Each number is 128 + 24 x the weight over its row's rms, rounded and kept within 0 to 255. Layers, rows and columns count from 0. The size above them is the row's rms in percent of the matrix's.

# layer 8 MLP down (transposed), 2048x768, rms 0.0468, rows 1711-1727, columns 512-575
size [100  98  96  95  97 108  98  98  92 104  96 102  99  96 106  97  96]
[[156 134 125 102 142 118 120 130 118 150 171 123 154 126 130 157 140 102 137  91 136 137 151 245 102 134 146 119 169 133 124 115 131 164  99 102 107 118 121 182 144 131 142 105 123  89 177 131 106 133 127 143 175 128 144 129 156 126 118  87 118 114 149 134]
 [137  94 101 123  84 102 150  91 137 112  97 148 152 123 120 196 121 127 135 147 101 137 135  66 109 134 146 144 107  94 139 168 130 127  94 120 128 176 104 162 146 145 142 135 142  88 112 108 134 106 111 160  96 140 115 110  96 134 138 105 149 114 157 175]
 [ 95 104 149 111 159  89 115 114 143 167 122 137 133 137  97 130  91 121 139 145 137 174 113 102  95 119 128 104 139 103 101  98 159 148 108 153 130 182 106 146 182 176 147 125 124 178 104 136 161 155 160 116  92 180 140 140 136 138 140 137 174 114 102 129]
 [112 143 112 137 152 101 135 139 105 139 142 179 134 126 142 132 124 125 116 147 143 128 126 107 137  87 140  98 117 103 163  94 109 102 147 129 160 141 135 148  86 172 124 146 148 115  95 121 133 132  97  75 147 159 132 149  99 115 101 156 150 181 123 147]
 [105 154 160 118 133 176 129 127 138 147  93 116 126 114 105 157 139 190 128 130 109 108  75 181 111 143  66  83 168 156 113 131 122 137 148 100 122 162 115  94 112 135 176  79 124 109 146 120 137 116 115 135 141 147 130  99 156 155 144 121 197 153 180 131]
 [126 104  98 128 148 150 110  95  97 170 109 129 137 101 150 131 127 112 165 117  96 146 149 109 155  72 187 160 127  99 115 168 158 134 127 119 118 126 102 134 124 141  82 133 131 111  84 155 146 114 123  99 124 148 132 140 148 124 132 170 118 110 166 154]
 [101 138 134 163 120 116 158 108 135 140 162  86 132 120 123  89 121 119 136 190 127 150 140 127 113 135 106 155 107 105  97 149 112 137 160 122 100  96 114 113 159 124 147 125 102  74 166 129 125 124 114 110 161 161 132 125 170  98 150 126 149 126 159 139]
 [ 95 117 138 120 121  76 136 160 112 126 174 117 149 126  80 120 136 100 122  94 155 104 106 122 120 108 158 119 124 128  92  98 112 123 148 135 189 152 115  98 168 137 114 155 143 132 119 148 141 161 130  68 140 116 122 127 157 120 117 116 193  88 128 129]
 [129 144 157 116  65 115 132 130 135  98 160 109 152 101 123 135 135 152 125 125 133 133 134 167 129 127 121 111 136 125 101 159 118 129  86 146 119 105 166 150 147 166 144 132 141 106  90 122  79 107 132 114 113 118 103 101 135 131 135 127  91 117 136 132]
 [138 139 123 126 149 158  93 132  99 110 116 114 150 144 124 167 144 150 122  88 102 121  97 169 109 106 126  97 116 123 159 120 159 103 142 139 157 141 180  57 133 105 131 160 117 128 125 132 117  96 137 164 114 135 121 137 170 139 123 105 141 126 103 137]
 [103 155 140 135 113 145 111 127  81  88 106 120 150 113 148 123 132  96  88 177 116 126 101 124 143 117 137 139 143 121  81 121 147 121 146 102 112 149 102 102 145 104 156 143 118 161 155 159  90 147 156 132  94 117 129 147 110 145 107 121 163 157  62 141]
 [114 122 120 166 151 155 107  94 117  77 120 101 128 142 164  94 115 120  76 167 127  78 146 113 147 153 128 162  71  81 133 124 104 127 123 106 125 132 162 110 144 169 140 104  69 148 152 136 149 149 127 140 160 115 116 172  84 154 137 121 162  98 108 131]
 [136  66 132 137  88 127 111 120 125 119 159 119 141 158 134  96 117 147 120 143 130 102 158  92 153 131 117 130 124 142 104 124  75 145 134 146 104 126 102 137 128 124 153 121 153 106 147 134  90 101 131 137 133  94 119 122 117 135 177 122 131 166 126 136]
 [143 166 131 154 123 135 114 134  86 142 163 119 139 115 160 137 181  99 134  97 135 136 164  60 108 162 139 107 103 129 145 114 123 137  91 154 164 201 142 146 148 102 143  97 118 112  97 136 112  79 134  99 141 132  82 112 123 140 103 108 104  89  98 149]
 [114 155 108 125 163 129  84  82 155 131 137 107 164 124 117 162 120 124 153 107 125 180 122 120 146  95 116  94 153  96 132 157 119 171  98 130 109 131  87 107 136 111 140 164  61 101 121 157 123 125 121 116 122 127  91 174 160 115 135 142 132  94 149 158]
 [117 137 100 110 113  85 137 105 165 128 134 139 127 116 135 136  99  67 124 136 146 108 113 219 139 101 112 163 159 167 147  94 127 108 141 147 146 148 145 142 138 122 166  93 133 107 133 146 149 135 102 151  64 124 107 117 160  84  95 117 141 114 114 112]
 [104  97 132  76 150 129 110 146 117 148 132 104  99  95 140  71 142 105 110 110 116  85  82 112 131 107  89 101 137 136  95 104 130  95  99 145 116 114 118  80 116 116 156 123 137  87 107 150 150 136 133 114 123 134 146 146 147 105 124 136 148 130 124 137]]
# layer 8 MLP gate, 2048x768, rms 0.0764, rows 1712-1727, columns 512-575
size [ 98  96 101 102  97 100 104 100 103 107 101 107  98  99  99 100]
[[127 107 104 132 160 124 134 121 124 142 162 119 153 136 183 135 119 109 112  86 124 111 157 134 107 124 114  95 125 124 164 140 122 109 149 118 174 116 112 146 116  84 114 127 144 136 121 125  65 148 110 111 101  99 116 150 118 175 148 139 143  76 126 128]
 [ 83 149 143  99 148 149 101  96 150 127 137 117 118  90 113 106 107 119 124 136 138 112 130  93 132 182 145 128 116 167 152 123 121 105 121 108 117 105 170 158 120 121 141 117 131 102  90 106 126 116 133 125 127 106 130 103 141 136 116  83 133  93 137 107]
 [122  72 138 139  93 150 122 141 139 152 105 128 100 113 125 157 143 123 119 108  92 140  80 125 132 142 147 134 132 147 147 143 151 120 102 129  83 103  92 185 140 129 134 150 104 124 125 123 143 147 171 112 128 149 139 180 134 147 106  76 138 145 112 126]
 [134 135 160 136 136 109 141 171 138 115 154 106 149 129 135 141 169 137  91 147 105 128 115 173 126 110  99 158 168 135 147 148 159 126 142 117 144 137 137 155 140 132 144 107 122 165 123 120 166 122 136 120 124 120 168  99 142 152 143 132 148 127 160 110]
 [ 83  97 154 158 107 148 124 199 130 159  93  98 101 114 116 109 117 128 137 120 122 119 141 149 158 106 125 189 114  98 115 184 126  93 145 132 177 144 115 153 123 168 126 154 132 119 144 133 101 146 145 128 129 100 136 139 117  95 114  96 156 112 156 122]
 [147 156 153 147 116  81 125 170 142 109 138 116 169 106  95 123 141 158 157  81 117 157  86 156 145 130  95 180 130 187 128 137 114 128 136 119  86 115 111 122 156 116 106 144 118  95 150 141 141 161 148 130 128 139  65 124 146 109 121 142 115 161 158 118]
 [163 105 153 123 121 130 179 151 150 131 114  97  91 148 164 132 135 140 111  96 144 123 109 153 160 171 141 139  80 137  91 120 127 159 124 138 122  94  88 149 137  90 104 103 147  95 132 109 133 167  97 133 130 120 133 136 114 153 133  73 157 126 136  97]
 [124 131 128 124 131 148 118 144 160 166 150 151 104 136 139 132 138 147 118 108  90 120 145 114 122 159 129 116 140 115 138  91 124 137 146 103 144 136 145 145 153  82 121 156 138  97 112 112 114 127 130 161 113 123 133 113 152 129 100 111 127 157 150 118]
 [116  86  97 112 103 107 106 141 151 160 134 129  85 101 147 128 127 100 150  88 124 168 134 126 134 135 120 109  95 107 143 143 111 136 113 107 146 127 162  98 188 131 130 118 112 119 124 128 102 101 143 131 149  78 119 168 111 155 125 111 131 137 153 148]
 [118 127 151 121 134 184 129 123 141 101 153 132 108 108 120 158  83 118 121 130 152 165 161 104 127 162  92 112 108 135 157  91  91 125  90 146 128 114 118 150  92 107  93 126  97 113 129 133 119 139 146 110 130 127 161  99 138 145 102 140 120 143 146 118]
 [153 116 163 127 145  89 148 138 106 179 120 112  89 136 126 135 130 113 127  94 164 112 109 136 161 109 131 160 109 143 126 141 157 123 128 144 127 111 120 151 130 132 162 117 209 155 130 149 130 104 103 151 119 136 124 107 129 174 116 128  88 132 137  86]
 [104 135 181 108 112 134 131 140 107 136 112 128 129 148  57 166 138 113 127 137 137 118 125 118 127  68 131 102 134  98 154 123 115 149 186 172 166 126 149 114 166 152 143 122 151 106 134 130 115  97 151 166 118 153 130 142  70 128  89  87 139 141 158 134]
 [ 99  99 162 138 157 154 138 149 117 117 127 118  92  90  83 152  89 159 133 104 112  82 138 122 151 119 136 107 151 109 151 151 123  92 138 135  93 109 105 124  87 139 157 107 124 101 125 147 112 131 175  90 110 115 123 109 150 137  81 122 147 103 146 127]
 [138 120 124 120 125 154 148 122 129 155 118 103 146 130 106 143 105 106 117  95 111 204 163 159 117 103 112 136 120 140 136 139 167 166 119 101 128 127 111 105 119 115 122 165 131 154 160 172 148 112  91 106 124 127 111 175 152 150 126 140 103 109 108 153]
 [123 109 125 118  92 117 121 100 119 149 124 136 113 128 151 114 128 121 144 145 172 185 167 122 169 158 121 148 107 168 137 170 135 127 103 108 139 152 127 131 129 151 130 126 110 137 134  81 152 135 105  91  98  95  82 131 167 114  91 134 148 118 151 121]
 [117 119 107 120 140 142 107 121 119 160 103 107 126  97 139 108 118 143 116 154 105 126 147 152 141 143 103 114 133 149 119 152 183 165  91  97 132 136 110 107 140 124 113 152 120 122 111 120 125 110 144  93 139 159 120 137 110 122 112 206  92  65 151 140]]
# layer 8 MLP up, 2048x768, rms 0.0816, rows 1712-1727, columns 512-575
size [ 97  97  99  97 105  98 103  98 110 102 101 105 101  94  99  97]
[[127  97 108  95  70 136 109 153 155 152 149 160  95 130 143 135 105 127 155  85 138 125 116 144 120 105 126 146 160 169 119 127 119 110 144 148 116 165 148 105  90 106 158 110 125  96 137  89 161 108 164 159  79 159 155 143 143 122 124  90 127 151 145 168]
 [155 127 156 169 114 129  98 126  93 149  99 110 142  98 155 128 167 153 121 167 142 121  99 187 113 123 119 141 173 174 135 108 107 122 130 153 103 115  70 116 100 124 122 120 120 143 145  81 146 144 141 108 125 152 116 136 151 125 144 103 176 121 145 119]
 [116 154 117 110 147  97 116 140 112 111  75 165 154  93 168 127 137 104  95 117 107  96 140  76 139 101 130 147 106 109 138  80 154 130 127 116 123 135 145  80 100 143 150 170  89 138 104 116  81 151 130 119 137 140 144 121 122 143 121 128 106 148 154  99]
 [178 131 108 121 132  92 120 133 138  66 113 111 130 121 122 158 137 105  93 134 148 124 108 178 133 101 138 120  92 138 183 137  93 139 114  84 140 133 101 113 124 145  74 116 117 111 109 124 163 101 162 107 150 101 122 152 121 167 155  84 139 177 136 100]
 [113 145 182 128 149 118 122 165 129 136 166 133 105 127 110  97 200  96 133 109 113 138 118 135 153 115 162 117 110 121 168 150  86 148 156 113 155  95 105  81 150 108 123 125 107 125 128 102 107 116 144 154 165 138 145 154 110  92 150 110 184 135 175 159]
 [114 129  72 113 132 146 113 127 136 126  96 116 141 133 130  72  91 141 135 118 155 120 132 127 140 135 138  94 130 130  96 171 142 144 176 113 165 104 146  85 151 156 154 105 110 124 139 104 132 111 113 102 106 111 114 121 122 135 127 129 147 109 103 146]
 [170 140 137 116 161 111 150 154 132 117 107 168 175 132 102 130 119  90 149 151 153 133 103 166 116 176 172 156 138 154 121 122 119 154 163 128 140  99 100 107 158 157 156 169 127 122  90 153 127 104  96 165 117 132 152 131 126 124 106 127 158 107 129 103]
 [157 107  92 193 114 145 157 166 135 100 122 132 151 126 153 113 144 124 103 154 152 146 113  88 157 101 130 132 133 158 126 159 115 163 142 115 154 178  83 130 153 126  92 159 177 123 172 107 132 114 138 108 139 102 148 139 149 102 108 109 121 144  98 114]
 [120 102 108 150 141 162 113 137 125 121 162 116 155 167 113 124 160 122 139 113  87 121 145 153 136 130 128 161 107 129 106 119 169 135 123 111 124 146 119 119 160 162 153 145  79 157 123  83 181 143 127 119 128 133  94 168 137 104 127 130 154 147 110 159]
 [150  85  90 107 114 130 135  95 148 118 127 126  84 149 133 100  94 128  98 148 132 128 124 120 147 171 147 125  86 115  85 121 125 113 128 126 154 151 117 101 101 124 135 123 123 131 162  98 148 108 107 117 127 106 168 129 131 140 121 106 161 108  94 118]
 [ 48 109  88 122 106 130 159 129 133 149 149  85 133 126 166 159 132 161 132 165 136 129 127  99 139 120 134 127 112 156 126 128 159 102 125 149 148 151 102 106 148  81 106 148 114  94 103 114 126 110 111 139 104 131 130 132 116 146  99 143 147 152 137 150]
 [ 93  89 149 124 149  98 180 134 166 146 145 100 129 128 137 188 109  85 132 174 118 114 163 150 149 121 142 193 165 181  43  98 133 121 156 101 114 139  77 126 159 128  83 131 186 122 149 171 117 150 132 104  97 118 106 110 165 141 156 126  94 104 146  98]
 [163  85 133 117 129 110 134 127 115  88 113 139 108  85 128 160 151 142 167 112 147 136 127 157 106  85 125 102 140 143 153  98 107 138 148 136  95 177 136 154 168 161 142 138 146 123  86 149 117 124 173 152 144 135 157 103 150 148 125 157 162 117 129 156]
 [130 110 130  98 120 112 147 111 130  98 140 150 115 121 163  97 121 150 131 127 156 115 134 125 116 107 148 120 126 116 118 113 146  99 150 153 133 103 151 118 131 100 152 130 132 130 173 136 126 118 154 154 128 124 108 111  61 146 131 124 128 120 124 140]
 [125 147 161 186 144 106 129 129  99 136 132 130 137 136 143 125 106 163 120 140 114 137 111 147 127 124 126 106 135  93 159 135 141 111 129 135 135  74 146 132  89  99 181 127  79  84  95 118 126 147 133 148 151 140 152 159 136 116 160 180 117 138 132 121]
 [111 139 127 126 123 133 130 114 124 135  92 131  80 131  99 112 122 120 140 143 122  77 140 132 145 109 139 151 111  67 115 133  69 131 122  99 141 150 162 101 139 131 113 150 102 164 150 145 140  95 151 132 131 128 144 158 121 122 166 183  98 115 150 149]]